Each number is 128 + 32 x the weight over its row's rms, rounded and kept within 0 to 255. Layers, rows and columns count from 0. Numbers have three digits each. The size before them is the row's rms in percent of the matrix's.

# up: layer 6 MLP up, 1024x256, rms 0.0628, rows 739-805, columns 64-127
# down: layer 6 MLP down (transposed), 1024x256, rms 0.0212, rows 739-805, columns 64-127
# gate: layer 6 MLP gate, 1024x256, rms 0.061, rows 740-805, columns 64-127
up739 110:160163091079082120054146135091113175136181145115184135123126146160147146140140137167109162106105129212159187157101162109131112073142118123167181088115097082149162186117166165147125122099092093
down739 105:132109109096102153090156089173121153120071083076160127133103128186163132163094129110118126064100139128149127099211106122056063147126109136083055159143131117130093065075118148113074105157128187
gate740 094:097098093108190149120088149205156055140081216117144175088153140164168104126178193129186107077062115127133093111112115133132122092102147166173097089122140103085150097142119092134166168135129082
up740 094:146151163134103083181119139182093149136117083125138127097095152167097146085124124098133110125120161148146170133199102148141097072163142166158125146178105075041150122115118137132072156191131110
down740 098:140098163089155159146179145116169157094137136175147156096106118144118117192105154099109088175129108145130125078158124108105115122173064138107140122146122114113070120181147137163106119117094158
gate741 103:123165157172183171127143124148066089143091128133122170108121181172162147171155140124072102108129132083135126142164059136073147139162124096092147117104160103106149057094125088151107134099160077
up741 097:159121171120098124107119119097119131157151064152142093115125138136071149068175100114110184077085096099110172102138105166097143116131115099127117084131088094106087084111168114153115091125150140
down741 100:136075134116117160174121094130128069099086168143101119181110112144159098114146116111134153123103186062130125141068132134156147107127173083131163159169125066143145081099173138115202170129135121
gate742 101:098065144130115074086139158165085117134129196148187104088083123083099110163090155190161174137136147109171105076100127117153168075126129134136122147128146105134095151176179186127142095085171156
up742 102:165188096111176111069174125134149095132143073149166104140080098131138164112064036134117178139124098188138120173124183127144138141145172120162076140165090114166094138138133160114123118126120127
down742 105:125166097112122103136067133112132091135107163139161191154145166143137191167111119103123137077109124124132139129115150115098122154096171115161104188122105085138109102131169124083149145151140140
gate743 101:197148101091091120096112184110099110090136146100134070115112147146092146134168169095126115126147174089133147091144102162162178125125160146091165151173111163157170127109137071117093118155160135
up743 101:154118094128190100114095110141154150146111181109142182116082087120112129122158158086101116136067050150150121150163173076116119159135126150083170162089156091183128121175141123191133171088163162
down743 100:105166148120159115114135117118161125147184155125104054099142154044139149104164192159135106158113227115138174132151139146119084181129103110076157190123105123127145103103138134116144116103105081
gate744 104:193149118152160086138149186066086130149117163163099124207108140126126143138110085130178114174130124158093134094171157172098099195082117134149171176179113144083154111196111126172091183179169182
up744 100:136149164080108155120096141093144183172098114138159122135076127141179175154079089103184048156091097144108197125089157163089069146113093129111168131152101114111071152153204130129183172158141139
down744 101:136090151148161113174104109140141130037164177111072143112171108195117177160099175140188185146111136114158078054152169080118154180076135222127134115133148162076154175096107157109118112103150160
gate745 101:043112047085120160140092127131128084117102169102101112164146151117118152183133154131151136189073149154160158100135104135108111113186111074122091098177080130150157153195103149100125171055169147
up745 107:130158110122116128148066193126225145144093149106160062075118160070114103124137105111107171128116080129090124110167106136171131086144075097149124166118165157123150164102118085168094125147129063
down745 107:082088101123158155115128164198178073130156089135145073085094162109133112136158101144129174135091099136105186167109103177093126062127116118166141146169147139118134137117160162121163137131127149
gate746 092:105180081087141040082129068178146102158122234086082165124174182141092118084146191163132079110118170119125124161142185112079098126099156210083134104147167159123100211139112112113158126138167108
up746 086:133127116165087151076134174120067095106110118087131084100116074088092123114151120201148103156039195145122095097113110140115069145122152139140149216099119136174084115121093126110125111114101143
down746 091:112087082151152096137109123131089087118156158094143111096146123147112115140086129106066137158151073129200134127166139112102158179105129131116112138121124139161132158130090168140119105118138121
gate747 101:087190135163050117120089177118135081057163144097174108092163121090135104148097130056124153108114161124121128142100148105119104163110139145173144133137114194135108124090118112118121111125137130
up747 102:187170124105119079111102133162117157183135155158137106112091090167113160167151182113162138163116093176074111118154103177137059097141085106133104145125105153116121096164060138100119133046087114
down747 102:175124161176115126193133129146124090151096000148128127090114154133133103138169093153110100123101127162152163115142107155129117143112086088151149161131100161163103132091131087153121108213152123
gate748 103:156128159137090177117118168138114187118122115168176107204118129155127132144111153165108176158114108121148123097146125096119077112141166149091107179151108093184105169142156157157104153156118162
up748 103:109062139153109160121092128082103140118086096170156103106156127099191125149127177152094093185055155096141098102149149137151102176082147085171159151160088101156170109113127175177121122172175145
down748 102:119149120119165148162152161075173116107178146163132163120131102107178076147119131128129172102127142082134146095196134176130127152180124080121135094156117119151115120125067152108085120097119091
gate749 098:124177129163135132128098110178135158143134036146175179141090155080149138195162134159112093134096130089158094192151128152123113123083128114113111074151122132144169150134114155115126084134089184
up749 098:083139164166138133151102084096123083157161153099117165130122086097052140104117114123113076135120128141097147096090104119117164097078104105157168157128087109087090113184207130150161108137157147
down749 102:133153146114162112091134104092096102103164107122170089094153056138120137177125139250115113145102129167154146133103106133188149096210126106133145107177137129126147153117129143148085123108145130
gate750 097:126128151107092108101109150154148077134103085138107104173115030132064164107093166091141158158084118146122187108111186094135175072116141111103064131136155154191127138123162103114143152142072112
up750 098:121087103071167117070094078062157098148188179125116130110124142150152097120094131128123109133122135131174095117094114150106139127115137106138155141120156119069128192167099132196156144137088121
down750 094:119156172176152151101109122151100169084103165105176101070095093079130082152141095097113146173149073077046137122117147127089130094161170070129154140098141096156080140152149189146090162113117119
gate751 108:067111111173153122162126119151100069098138117065152129177133127120109079151118086116171106099167184144165142195183122127125086088096146146137125090128212145129075166044100142172091137083101091
up751 103:144145166090135161118153076124117167120164155091153083119166140083162149174105101110143156129129166074128151186141120063185148100080104170136147177160126185135113080129112137206149184152098113
down751 099:149129141117160137133099132084165133125131147148116113098114164089117125166097157119138227121122150134170137097065114136124154137160136141091156088108211093113139094187108170138138110131183172
gate752 097:131154141108137086134129122096140080126145091132088128149185191164190134119120131150093151120135123094092134165125189164145120111112144151059109083137092062157176148060096115103087111117194110
up752 097:123158110124106163076139143136168083098087105116158097138131172142193122114122100079106145104194102113139108104084057094103112179198112079058112159077145124123160144147213141054171091103131116
down752 095:138120103111125122161172119114136121134230060169131205105108134162121158127125154141075149115103185067149149159113104151117111126110109164115118131096090056156123133089084080140125200144126104
gate753 097:115143115161164108139112154113134168120160166111118166139120169169110196129125096131210079111106076161137137108124082150098149099127118090141174091107057067153134113121067083134069116128140123
up753 097:116135085145142117162078157203125154152162127144147126162154101239163205158131104089119113084096106154131116073142187126144139120137192130163184108145177085154158103106121102160111100150180161
down753 098:139107178097156131130142171074107084135131174106153115081159083108130185118125147118090083105159146133078128079101134088118161143155147148063155134146117093156158170134115140090155086108116181
gate754 101:105069105139136077115118121131073161126082085222117055113172162094108134178129116145084109175080123106128154134149118097095142104084107098114069128110092136114179139177013091175146131117104103
up754 109:158162109166078117118127089111142190149116170200185185133118078087111084132139149132113091129103200161131108159084169175110094115153144100118146109089090153118140175091180140154143144131152164
down754 103:155142153143081173132198123141154113169116091119143168102082172105092114110161117171127085075114113130090136157087116183084114151128218126132095139125141113128130121097087137094121098118110116
gate755 103:097162137119111163085103149131167105117144115139124140121136065108158151151160077160151133164180087180150133106191157161081109145155071131107112082142159137137166158132164157058119079125171137
up755 099:091108179124159148144108068118102154173113103088132079183156134118152163167099133130091146126134114119095114067104079130109110140120087129134123132120190165101122159121110207117129181153090136
down755 102:092118092137135072114055121056119178130128102092110108131129123133174131109160125163110134145105103224167083113118165143160151186112174123115138089078137119146114159105129167180121106138149136
gate756 095:131167190107080122112111110130143148165158162063126124124083133094116089208114076158155120139103066128106127111119144123121120132131150116162148118086229070132133064169153148096174158151151141
up756 099:182087135093092149114151187127121176122093165150129179185198103171086107120202089168129144118186114120133158120115145070212102178106108119138138148126104158122152158147090095133103159162133168
down756 096:159131106096127137087094101115186062098148160144140155102154131115099099114120115113151147154113085104082091167182084075102175104097132122045116155094117158097087141122128066124090135187086097
gate757 101:088151137082159151127118119121145104139124189112159166108129136163149099191128169106113123165133117127122113095083168143092139126130155157136139104176174169109128136091113068081113139131170136
up757 102:153121186147130124140112139153101216083105071082143173126109093142146147096095165188137162114152125106059119068207152143170169089168138119082118100154124139141143093137110037127140116135132148
down757 104:108122124149113130154146161054106133126139096167181053162081099124102181120112110109127113152116088138135093154133172129096143156093169152099138160100072067081110123156075055142151080055139065
gate758 095:116169093154150083151126125143114122188129105142115139112098164145163117146146109136147125121178104119072125212170168113078128123122185158121114118144012082108177158126193125146189162170140162
up758 102:135138077130131142115097115120192186143145115104164073193118138112120101113180115177114189166194092136154177164112197096126081119145092145080164139085159117172097122228124139125176082156110108
down758 100:151137147133166107149178188221156107102057063127104147130106139101090194108159133116168154091124102135163115126124164141134115118106094154132152123169084158138111113090094124099190105179078103
gate759 101:124127155147160155124129132163136114156083136171117104124085149152108110207131164108184194187124088110166139104168151140050110109132114119132114146136055154130094126164154042079120089148143163
up759 100:187151155140142160149134130140117162155138129146182169132198131106129140099130141172104125119149154158092153100088135135199116058168163107210186156092158097076098110071135127151122122100155073
down759 098:130087084145114141140195130117085130136132074177088071194117134145179109124129151122112127149151126170136107132108095144139093137140106195109143098087150080173172115147178144143137137071149103
gate760 100:161070149169120100104178161147167162171080112157142113144115101110133118136158175166141176116111105103133107109108092105122100046132174139158173082120153204073182083117137134176093123176174087
up760 100:102085170098133086166054193149124175079120152169107147147129112194207204130160150160106144104127071083108078114106120153160143193118157146147125140143139165127124148124139116147126121126094146
down760 098:157115107110136170113176077187112123166185181064139099084137131091122056132152167111170100153115107170150142172135200165117158132122156151061105077093132147148161176104066107084143154113120130
gate761 092:119159132175157110108189143151128127107119151097114163150092122100163079114115098085191115113145107106159162115185083068093115028146120156115153116132166100107159136143153101106117150091073121
up761 104:118137158147089165134101055154130156162204091086162114155110169081154142155122111125109153117136118162141126171176130150111181122098120117140160124166130164138182101135067155104126121160111170
down761 104:092123153138139157167173122147152116122163152183124120152104125144151092087121104037160110119128103120103120092160089116136121058105128138186144158120192067109134144118114099058133125128110117
gate762 097:165146158110145120063185153128173195090120131128104115102171130088082114108118107136103138097166136094131151092182174128106083110145132166190082147172156127137064125134094122134115158180078155
up762 097:118182074129134107066155165083112159060091044111166161164084152113137139103107108111128132097159149107158102170128150090145114080083140066135122120133111147080103102157112131113214165052177175
down762 096:081207166109186156184115123143120074172112000162131126076121180119113144146158121104151118140058128155133155096181107166115160155208112135064128127166139145122146142142130117111144093132170092
gate763 096:162104140117093134101168133176146168115124162108117180145165101145163129117196107133107103162152142142114144206148117102183124161111090162088092114120123116158096207138120130106198104113180114
up763 103:174119098158163053091190101096180131171149089189151095098138155178112151107096130154058073072161181109152128181108100144125134097139121066116106125131105146115139098155117206134164104134151140
down763 104:101104174129115131198115117154167116118121138086153125086200123117129180132138139101107069144066123072139126141116071141125132202162131144115122113162112119115137076103158129121102134117040096
gate764 101:125104108149132149136144098092077114107075116121122154140167168073120137063179117087137125129106070107170112135137088122095087111131097120135066150149135072129119096154132129161128113144137065
up764 103:094114116199159130119095174117154133097090131141108147092138089091119192120125107210186111144062114125172119137093138126111122148164164133073088098107108110126154133158098098067119156103191127
down764 099:125147141091120130109156158131124140126121151136159154090126165104152066159135211173158194070153155148085169137132113163139122138099166162089051052146065094119113156121158140183056177155127151
gate765 097:143148192099154137114112065129147075156170137117104140106115139157096089173097156118143196186101170184098158130169084101122116169119127114136140179165079085083116129166153091125131171101103183
up765 100:103194143112186091127106143114166060156123157068147110081174122199101108100118117168162155083159099172136133179077121114131162154161106172093122132160090170119079134101194157129116095167128141
down765 098:115151097095131109093212152112129052150100121102137088150128140110126109136136149122179134083074110097120123155137088145115128096124130122139121211132110096097127170101091128085109165087148164
gate766 103:098120100122173111102109196126083130117130108128132181173189137160085070141159163145116092160112109139085099117072079146082162121122116058127123094092124124104112106135056119114151128149119116
up766 101:140092120143138085120075126056121140193170137095153143080102115109074099099100180153078185060112135205100081143148093117098095122118114137092175097177117133149081097099111078105174115081130175
down766 102:110111113110132105140073149120108119103141129097068083120169163153152117120109127126165117173119136109161132139167136109168105184100180130105151110116103082121085126121115074158101097109034091
gate767 102:133131164160115124090057118150133099115158094142148171197141091124090128101155172137142158137132129133087195059088091106107126131130108131123085116120082113082127156168153150136135078093151104
up767 101:171126109065109054141133162174110161160193151151080161139144081145133173137121102151127066185068093140106032114074130151125157154120115135079123165186124080159106117124184099061158123181124154
down767 102:124066106082150104090167152160142130115124100180170200176149135149149146084159139144096129137143183093145176166135092135117084126087102171119107197131181089082118105081097126112128102137188106
gate768 099:134168148089093106064126119112115091120108161075148149069149078094127079104080154108162098139182149105103149153140200074100123160154110162134142173147116169183109155119183092129117163114170093
up768 095:145097114183139119147116126105187124134098155022131122125174120133132056175082126116107111085187184167157092126129126081108118160130170135125166128166106115145135140165132162056130118197122089
down768 101:145086102080145095173127105135166068103178172117155183141129112125105077111173111115128074083133120093124206153120142073143165112159152093178138145083098104164133146133147169106117065072114124
gate769 099:101117152179116139099166096065177103157158121177141135136173102129111161191155151162085145154101153114087145077067135092119160089089113094180134091180122121104142120140133119058135129117097109
up769 099:224189144101118153090144110119106085111185112165156095163096187120168165131135118132160092145089123122185166073115111134170105107111159157086136133090097183119128140114099198128127076075167194
down769 099:106129054109084138152138109153118118236164146165146124154140147143154089150113106180141092157131132124201077162140145111157159163159205102137113129153139125134106124217119123147141152085127107
gate770 105:132175079104119122146158167094108122144150142133153142154093139076174083190148118196185117172132103153193178148077089110111129092148110130133099114045107067165120164080138156139145125144061155
up770 099:102133151083181116103152074160161131150130070098132151119101075116155087063145179116130088155146132138106149149072153082155163092174098086093104085100148124171180128168118095159099118056154114
down770 101:148113127078166126132109174153094183123157210126149035127090128127158076096101124148052194152112164179165126079123140107201131094091162162144150144121155147177113055152143096151151148103141132
gate771 097:174109081072138175170108110148165155106168099147152137058111141103120134118190064155148106078146173189133130147125122151155177094109132095161176130119126125142119120117192096126170148155200135
up771 094:082151130125131146144157154174132177094100103150173104164163130111086125091102114105157120118119072112130054084123165121120167096143123101113147066148130117148124123125149145125136101074151100
down771 093:098054157053106120056135169115098160122129165099138135086095114141113093095111165193168092129150097152163148137100089141092024125102127122099147110101091122097098172128108100103151138193150079
gate772 102:088155109162134157097159171163164166180125074084158131112127110179141150192155145078173138098145137125115130098114154087154151165100072114079082177155104133116138125135155154120081090153140141
up772 101:121086135120144178050126145152082086123096118161121112124163140121130109133153129139180130074130169126151179199185131104144105196177102092160130153107182059174117082137129090114130115073130095
down772 101:113105153141165113153162163129115210115094154089173124114068105119081141143068116064151126107102090075109153137157141107131135074042155060146134100108117152112105155129130165136113152159131109
gate773 100:150116157099113122106125132137103130152145088102115107177118107125074099121142092140084139110123085106235123143128139125157061069129111086183122107150085111124192100152097130085148147141124154
up773 102:094127183108132090141035127171095126148114126136076163183115160053084084166161170069131115131105149175108127153146191175127058099151127143149092126092071157139157092143096126165119111110168155
down773 101:118081154141241112128159107065148116138095091142114124201138122137084107176098053124140141039142095120181090137178118149133163068102182127207114084162153092132172172187144146093190106076145144
gate774 102:063101170123162176151089127107104083130149187168147070141177176142115107149075097107123152075091108176143092124153144172184114076117090101121112129184115154077140103109143097101122179119100053
up774 102:110097151093131098164080079114121095113127169152156094166103105168176125148134151164165105161070159139121125100099106140087116101131093120155172082134108113116141180158106111103087173111115117
down774 099:117110109170153128145112120161142166124117059215136115151165106191044083115159149113111105116144109124141099099105114137158161134088092129144116140139080163108088145111144078130152099132033135
gate775 104:175142149104126125082147160106167112141187109117121177135103127112141159154154125105148115095161092163169118117147148134115148104099131110179158075105129131155119127099109145087091086182144117
up775 105:165115147163132151075100125167090132082089143139118185136090114054110111131156097135128119118127078137155175047115145081167111095110125092141167156160152157168123080103129130200089091098130073
down775 109:150117116154126131174163151132126135165142122146134127138164063096110092183126059159142131152063109093129088099139099183132104075172129161143139158126116125112097148131168129214188182085131145
gate776 102:139082156138095146138086125126091115094127065165153150155090121128138060152114091114157123173133134169132115138151149105146136146065098146132124146138139173144189140097100092147093165106076151
up776 100:145130162181121156166133074134152110154167118128176130126141114116128111107088113196194126138101134200087121126128167159179162162117162119163160099162137196115113127126165118149132149093164126
down776 105:150190149078129107115210147109132120141107150127120125106128132125130135105184122087120150084147117068133134111086058124147140138119152135089169172075167096148193170093144125097149142087149110
gate777 098:128133147114106203095062092143151069123176071171157119097106130121100128066090168135137126157205121126140144163158092144187096154091112172088121149135183081167098124136106127119121096139118058
up777 099:079101123115114146128155110159121132119093108105154132102137155139154124137202089113167158104124163084161175103199137126078084117108146082102135167141069137089143096123151128089105157180141084
down777 097:189102129152097181135105104116158075111112116177117128118170158131105098124060143152189114154089212068154103192134110183171116164173107160096095110113117165178104116114111155175057184152084152
gate778 103:087139163167149112091163123114168136137120096135111128098127128158118170176146143108064122095164104135082099161175101114113152125112143110137121175141126098138157174086091093072096214047144082
up778 101:155116157099152108082136174139128183120151094114100086080130136083116182099165142142190143134141054115128117183152140167143177096132083114158102135129087133151135081072061081097175134151057095
down778 102:140084123137144130111072199105103085162152127121134133153153153106153093121088163109066122101115096115114119114143174156196137151131121127134135144122108154163127122085137139164160103135090183
gate779 102:153157121147133109138041171105146144105100161138098045128109152124144057102121102110115135161086131132207148109110103124097092139202153121162129138166148088131143107108116143123164146103086136
up779 109:161144121163166197173070159140107169166088090163174071196171139114145137110192159088094156154153161127142106168122155111131178124079078163145084168121136145125179116144130105099114179055162140
down779 108:124147130130109167118146168114113159133161133086129133128145140169100142144125192177105116130112114146133136155148114120134130113085109171076094123068128095150146198103040173103078193105132105
gate780 100:122188118134105126132108152137136151117093149090142134186116119107170143095098115126089128161186088096121129118128137120151094121154123142072097132151122135119232140124116096113109148099136150
up780 096:075170143092136156160135166120132103107083157110081112149149137116131148111072101106045120099137142145138060136124136110139153102107125122119119102170128136097097134168113156044086147135008183
down780 097:122079090086150150180085159158125162133113145210117114202130138068204095136177148094048116125150106110125144120096183157121127099148092137123117154163149090157162146123136110129085142071144123
gate781 099:174148112165147138104083116078112158138180136176178134155115135140162127159111118095183086138098117117075114106127180179088106082133112137110118102158142135160109134125132093104102097117130158
up781 096:121065115079193090152134136104145116100171185177112080170095115127092142205152125140109184144124132170177109123121158126103188125146137162189179142115087150102175139139151141147141150107144136
down781 095:055147126133090181127097136153147176094152116136111161117077163148212154218117121116140143159073134115114114125163130118130134137161154180144147150114118137108038097149134151152172153156098130
gate782 102:107150117172111151123097139143112170136122098095042173133168073133139160147161135060099135138122125160135113132168073104153134145135133045139083157108119180149168077139101149206110113099163135
up782 099:090117082135149132151120109097155129166123118134094145192097113120154066089072080135113121137157145141196114131148163135120150121100090089158169112102042106160133135112184117081167061109152195
down782 101:152136151145119135130105145085121097107170210132163059136149159091149155132122187139113121148115125117150123140080166127132165190139161061126104162107138127161172152142113155086081123185075092
gate783 102:107116094124147099078167170110077144142096112132113113127058055196058112135177183128129132076161143153125087173123116153113158097114146084161080101104079115166081105055143132127117077109101186
up783 108:142086106141135051101124207101100082138121150127161120112079184126127139116157195119089068092169140078112144200143106136086122169120127131145179081155121136097144138104111150104146115095129119
down783 104:091143053185105139113108141149058097117125095100134122100156114162051143148083101070120130122126165174166161148182132145154116193203112055114103089149168122143119108132080168100131164165146125
gate784 104:111062125102105148141163150162165172163143120123161172116170096159111105152120134170095156096097158127120173108129121076141154098079154084150166185119071116113115142199126152086094069100142088
up784 102:071180092111109114185114109087097161136198058080157145130131141097162155125197128123106082140134078139122130157099128091137122159157114199111144130130113094072101139093148113182078182103130163
down784 101:089195098096172145109130193145171104172168102138137110087114082126132147150187132126106103152112119115149083159122149171137128198118161175071083121153158172130152110097139061186077138171164107
gate785 103:106170131136102113106119158108155186110077158134167116147131132148199096173125196112117164141167101129119103056161144157074202163111164127104124146094087115081103113122126077113099132132139094
up785 102:129140174146082154093133117158127131123093127100178110160143187133094123145144125131096097118177144166089116169144118169131133152102133162164105104120030130163196178154109105132108137135137127
down785 098:114142145143070129126143150085137125129189163157094095154144095168138148155141124152120151207170075133133149079124206161100111126083135089151162176177100137096126102141080194163134077115139112
gate786 088:167164128103146186143149095147072059094109140160119118137112168125141103160179100154172144124155122079126120172112117169162120100181070103111179118131120130112114148123098106125124156188093041
up786 095:154139125143160132154152141131167118111146147105043132152130106155146140121097144104070096156118137129103153080133108110197125127145133166075118218123024113105136210168170158109086116096131074
down786 096:129122162121126165195067174104147089142148184080090117093143119170150123138143142190177185138146142129062096177178153116096101118089102116154140103117163144161107096129097115083134138197115098
gate787 100:082154179114101116110126168146093116116124195078099126148149120094125067171076087060106110182164130139121144130166095098148130079148086146140102152138154118050149119089200120060133122121166160
up787 104:100138175136134051115084166162121167122115124135117158141148142151097133126150133085104135118160095161108175085175145147090153139119118149149206196188114134142073083148133104142181050050088189
down787 105:133126140184071039088112174146139128121091019122194215123167140123096083122111114111113109109142136139112130065092131163068202097110170155135089109142149138138099113097157104101154057097066175
gate788 096:139107144119115162132126187207176061079166118104107176148124130127156101193084121144107130123110158180121151148137138149115113170198142172110168091128150055139168145154133128163197109126103156
up788 092:067137209134123107176111131108119130164126118142087055053115188123053118121169117108087100121121167136122115122154151116132073134146123118111100166162124129101127146061050126154089142170118112
down788 093:138169178123177138087129121130119125123071144133189114172081160136062174081172168079128105199139132170107111162090069081147125104205099136105110118095155158117168134121153153141113134146168104
gate789 103:132096097130148134107096137120083139182186187160074087107117102125156144172081079119116094139124090114118088108147118114147145083121154147127089120119112097088187084167110110164095129156092147
up789 100:116188147162103130108090114124148110142144188109064089147149121168144156108160197126117071121158108131112148142141088127114124108122169134130124111116107158151099145086183105069101101103134130
down789 103:117113143099085148122123113123074107117177094143144116090143087109119117091121167136168134147126163166099115135167115116122124136105132104073170094093171108108118133116127186090055163064146129
gate790 096:081102095137120192147072132103114136113113105105181126094143097135140147161085115151149177119155150166102146094116080116129125113143105108057132146099100099070058141099135114112165132162187120
up790 097:140134130094119112140133115126141146112130143110127065162148158162127099127128183164115102102102135102105146150119095167157131165062164090173112096153131167195153119167070148097162130151133073
down790 095:136126140166116130147191138146135082144133122170088076065131101092098157085162170140109158115093101134133127151132106090165131056174090172101137147092113053109090101081097107114123150128100144
gate791 104:094153117175128159122141168109129099135130159170157111170135095091122130150150122108095094119168118139132148105176127129150104116153104103175144149070178125137136107079185141090097099119107101
up791 105:096140121128085155093137139119155176171159126085071078151089120083179157099146163079101146157107111132140139128103092121115118193072142143138151124142111134159164044104116140172158115127090153
down791 105:147139160075145132132117168090085122117162233161131098111122122111137130086102110176193101187146139133162107186164120154118181174135113096156180161180178122121149187132124127094119137101098092
gate792 096:125155122124154118139123139137168076048092128118120120111093066178161177189147114097157145126140142141139124098181131093064161097110176184107101195156198114060135097124132173068162185099114164
up792 101:115134108082171171156144173161161143102138124119158081189144145136122140089107111152184149096145078111141137129096081125086148138146172138143083067129082147127088086138097162057083116149124080
down792 100:150057129105082145106179159127136122108123118127136120145115142170150089100149116101108124161159135136146116079061175131106142100173161149125142122173174132178203155098122114116131141123062128
gate793 104:051127170153112179120107089121144150126165174101128106128095129105095082125134127154138122176146119106173105129157169111170123146097122063147173139092131009138132131114141161115140183112145153
up793 100:141140082102116138122133097098156117114152089108119131175127093123155105159138176114095159124142140194122130199106143142159134142100130100102109102138155088114069112200105069129131183126104154
down793 102:143126117163134116172163153110134085097073172084139136095141114148102134080128173151135116136189102154138159141120152118141091173074145101147068100122108166092110084110083086122065180123179152
gate794 098:207131133101138185111091183171086135100114106108137122155161129090113125174105118075143162128100134134156155161077153118095095138077146181115166132139171139154131092132165122140085169142120066
up794 101:143069112087105099131143108125101167176153150138192098135116174103116108066121111145063138144073053096179151174172167150149139113159139185117131105189130113141096139085166111145155089158115178
down794 097:103074118153152099118136087138156169102190149109121158094124149100110159210135103157132088103185163127112132187100075121160161165140136037149150110110094136115101149105099118139132113120136108
gate795 091:134123076106120198134177076154146128129114177097152156111133094185142117163131071122056116116100050127079167107097111170158163097165126093142084127138031170186099143148142099146156119156147177
up795 091:175096063130219130077131128103124205129129024151186141125104072105140126086109119157156147134081164103151110096125118107178163133101093138162164135078153070124174053080143123154119110116144134
down795 093:106182145147102128126096144145119159128143215106069100072126121128146137185149150160106069135138091085143121148089156090106172093112147088159103136111086143121077156094177100123129106137155132
gate796 101:103148103097126207126117118154164171114105132142102082135077129203115142118132161095068204121091115155167087113134132066101105103095120153103113135120113160111143100043149163095098105123104127
up796 102:129151145133098120104169186113130169128132101143151164098085120113169187084145112165058136140160105157139121110120106120165148153154089107172161134093137138126188138077186115115164135145164073
down796 099:103134052114134093129097168155127128167133113122103084209103144147087122157079084094128070107060160098186112133098107144080099108114105094162133155119095126113150112086160143157141149099095145
gate797 091:146112100163199179118083141182152138148119145129155127192151107122139169168121181133078176114124138066122136073183090152130073051136127168117120114166147131146111152097076135144122172093095071
up797 092:126162202197101184153136099176160081127119175096089140169123147134204092150158107113146183120102136153179088073130169040096080101108115134103162169073072132138094112111118150111134168107123104
down797 102:108154127170144109186201069136085131098182069115101112093090143125134115108077131141126226112132131127139086109130117110144130081061063073066109079167132140158153146119108127205142099177091124
gate798 100:157113173122121129158133171140089090078112170126152142132196118093233084073086155133116118096207114145103136087092128120120137120078144148190070075134143106157153130169179105153104175126067129
up798 098:180146105098149115169080148076095120045123112128179169177135159118127186115066112058173129193159128166124174128122107122147089161108150172152110075053119185117075108100118071105121241190030112
down798 101:132124059101087106149112189121157140113103136093137127140138133097110124062087155064088113132175077188116124124213100135166072104142093176137110151163067086088157152116122151120091122125133132
gate799 095:123156130131118124121139083094126124157150107109152146139196118143155153092083056139144122135162108121085140096133106093092123145117131065145057204153134163105062141076116097093092176128050154
up799 094:123126061106125144102152136101134075107062144096171103151151102122155154159123176107119119176098094112143100059172097113080102183130158117131151156155134090046092140132156145157116139111182148
down799 096:101158193098136102136130118166138087119132091099142128073127122096127119084116127166121123150182180140119143118153150108139154077102101143155098165125167096156160160122042112122089094105138099
gate800 094:056117076156136095083135180116122129164144107139168176116144130166112189130157073147127149142134110130076160067126117096140179145151133088119073086147123124092143152131183142167132154146215162
up800 095:143171092144113188126073130053122094122187097125084124114126118123142071167081076155076132097151109146099147139127101134128131149087119136113126075112064160174138134047121124121148138109122107
down800 096:126136145142215107127151137121098109147096130096108064134131180122207154149128150115173113096156141129148191110111100105120118149147171148084125138143140080069128120156134133146142126103122116
gate801 100:150136095221090121117132141139101092134124147109088100073120143129125174180080136146099121126080143099146102168124066083096124160134079070130095117064111122128135112144121158108110061115125150
up801 104:136096128154128110119159149107115087098094122154137130153132159085120100151167134098162116166161178129103111147118146114118105150112092183082155124137134080111073141128114141076034121154150093
down801 102:161092170100134155177164141123162113085131127146119185143180169110119108165171118113255097138152113096181110156148147085140125108090066177122125031119068098149133151132102145101118139177148114
gate802 097:169128131116148137118149163070202136104077161189142141153109142154127144105070146170132162144091140130142135153153148128126102072063135139146131164087087060052147156081107131141155143151129142
up802 096:127127078086176147169120093054000118113135113125128114094141107083059096113139129126123117145168100165085090130114123120114085072090208136106164128141057189182145121151131112111119100137170150
down802 099:125154086136143116127133160132244070116122168090095176155126108182150137170181077177142156086119181053097150126148102093184120174087084151134105116109170132071072112094132134105161116092086092
gate803 099:096190192144116166071168126091071128182168125170090109141146101172134118140121168153104109202093147154092092167152061117122074142093161105161165180136114152113158121148101141110100143074152142
up803 099:126140152169125114113149095117087191169147095118162099136110143133121149114113087091096169130119087114128119121131096162144091143187112131125118204076199171076197096058109113220099129120112152
down803 099:132093116124091104176081139141164167134102057138058179082146084156116140152110100150175161078146119096153142075118144174169134161137114127131131101112176144095212161124146074145160127122171159
gate804 100:110146089119134101117171158072107148137174098130156068145050094100069168121155168168103116118152185115184056119175107060127103144166178142100123169170118158103138088076178180072129136128093160
up804 101:102079124141118087129134128160127088055099088081121154141149158123141121140110165087096116125152165098129191144136086213124154131101054166108173116110123085179128170067097110103110114133183170
down804 101:124083113158149172135147139157158113173181087137119095147103134148077122144124152173153162135117151159151131107154156114110114105102112101124151170139060140122087111135150168092171145171114169
gate805 099:145120117094139121128142131164182094127168105191149165139134104130137122155102122133079184086204107118174099055119148163093149123175108056111169081163102160173162116172142125152150128113157122
up805 101:124146156150149134147141114122105107162146172117095147099119094118071188117187139137142134134103072086135119146109133097196104104128107125083123072121127169139102181141139124137058107146152072
down805 105:102173100132101078144158166134154159118119134151154086086109150141134114161110096104124166101192143091112197137117083098110109134122061109116115094146164131126096148169120144132082101154182161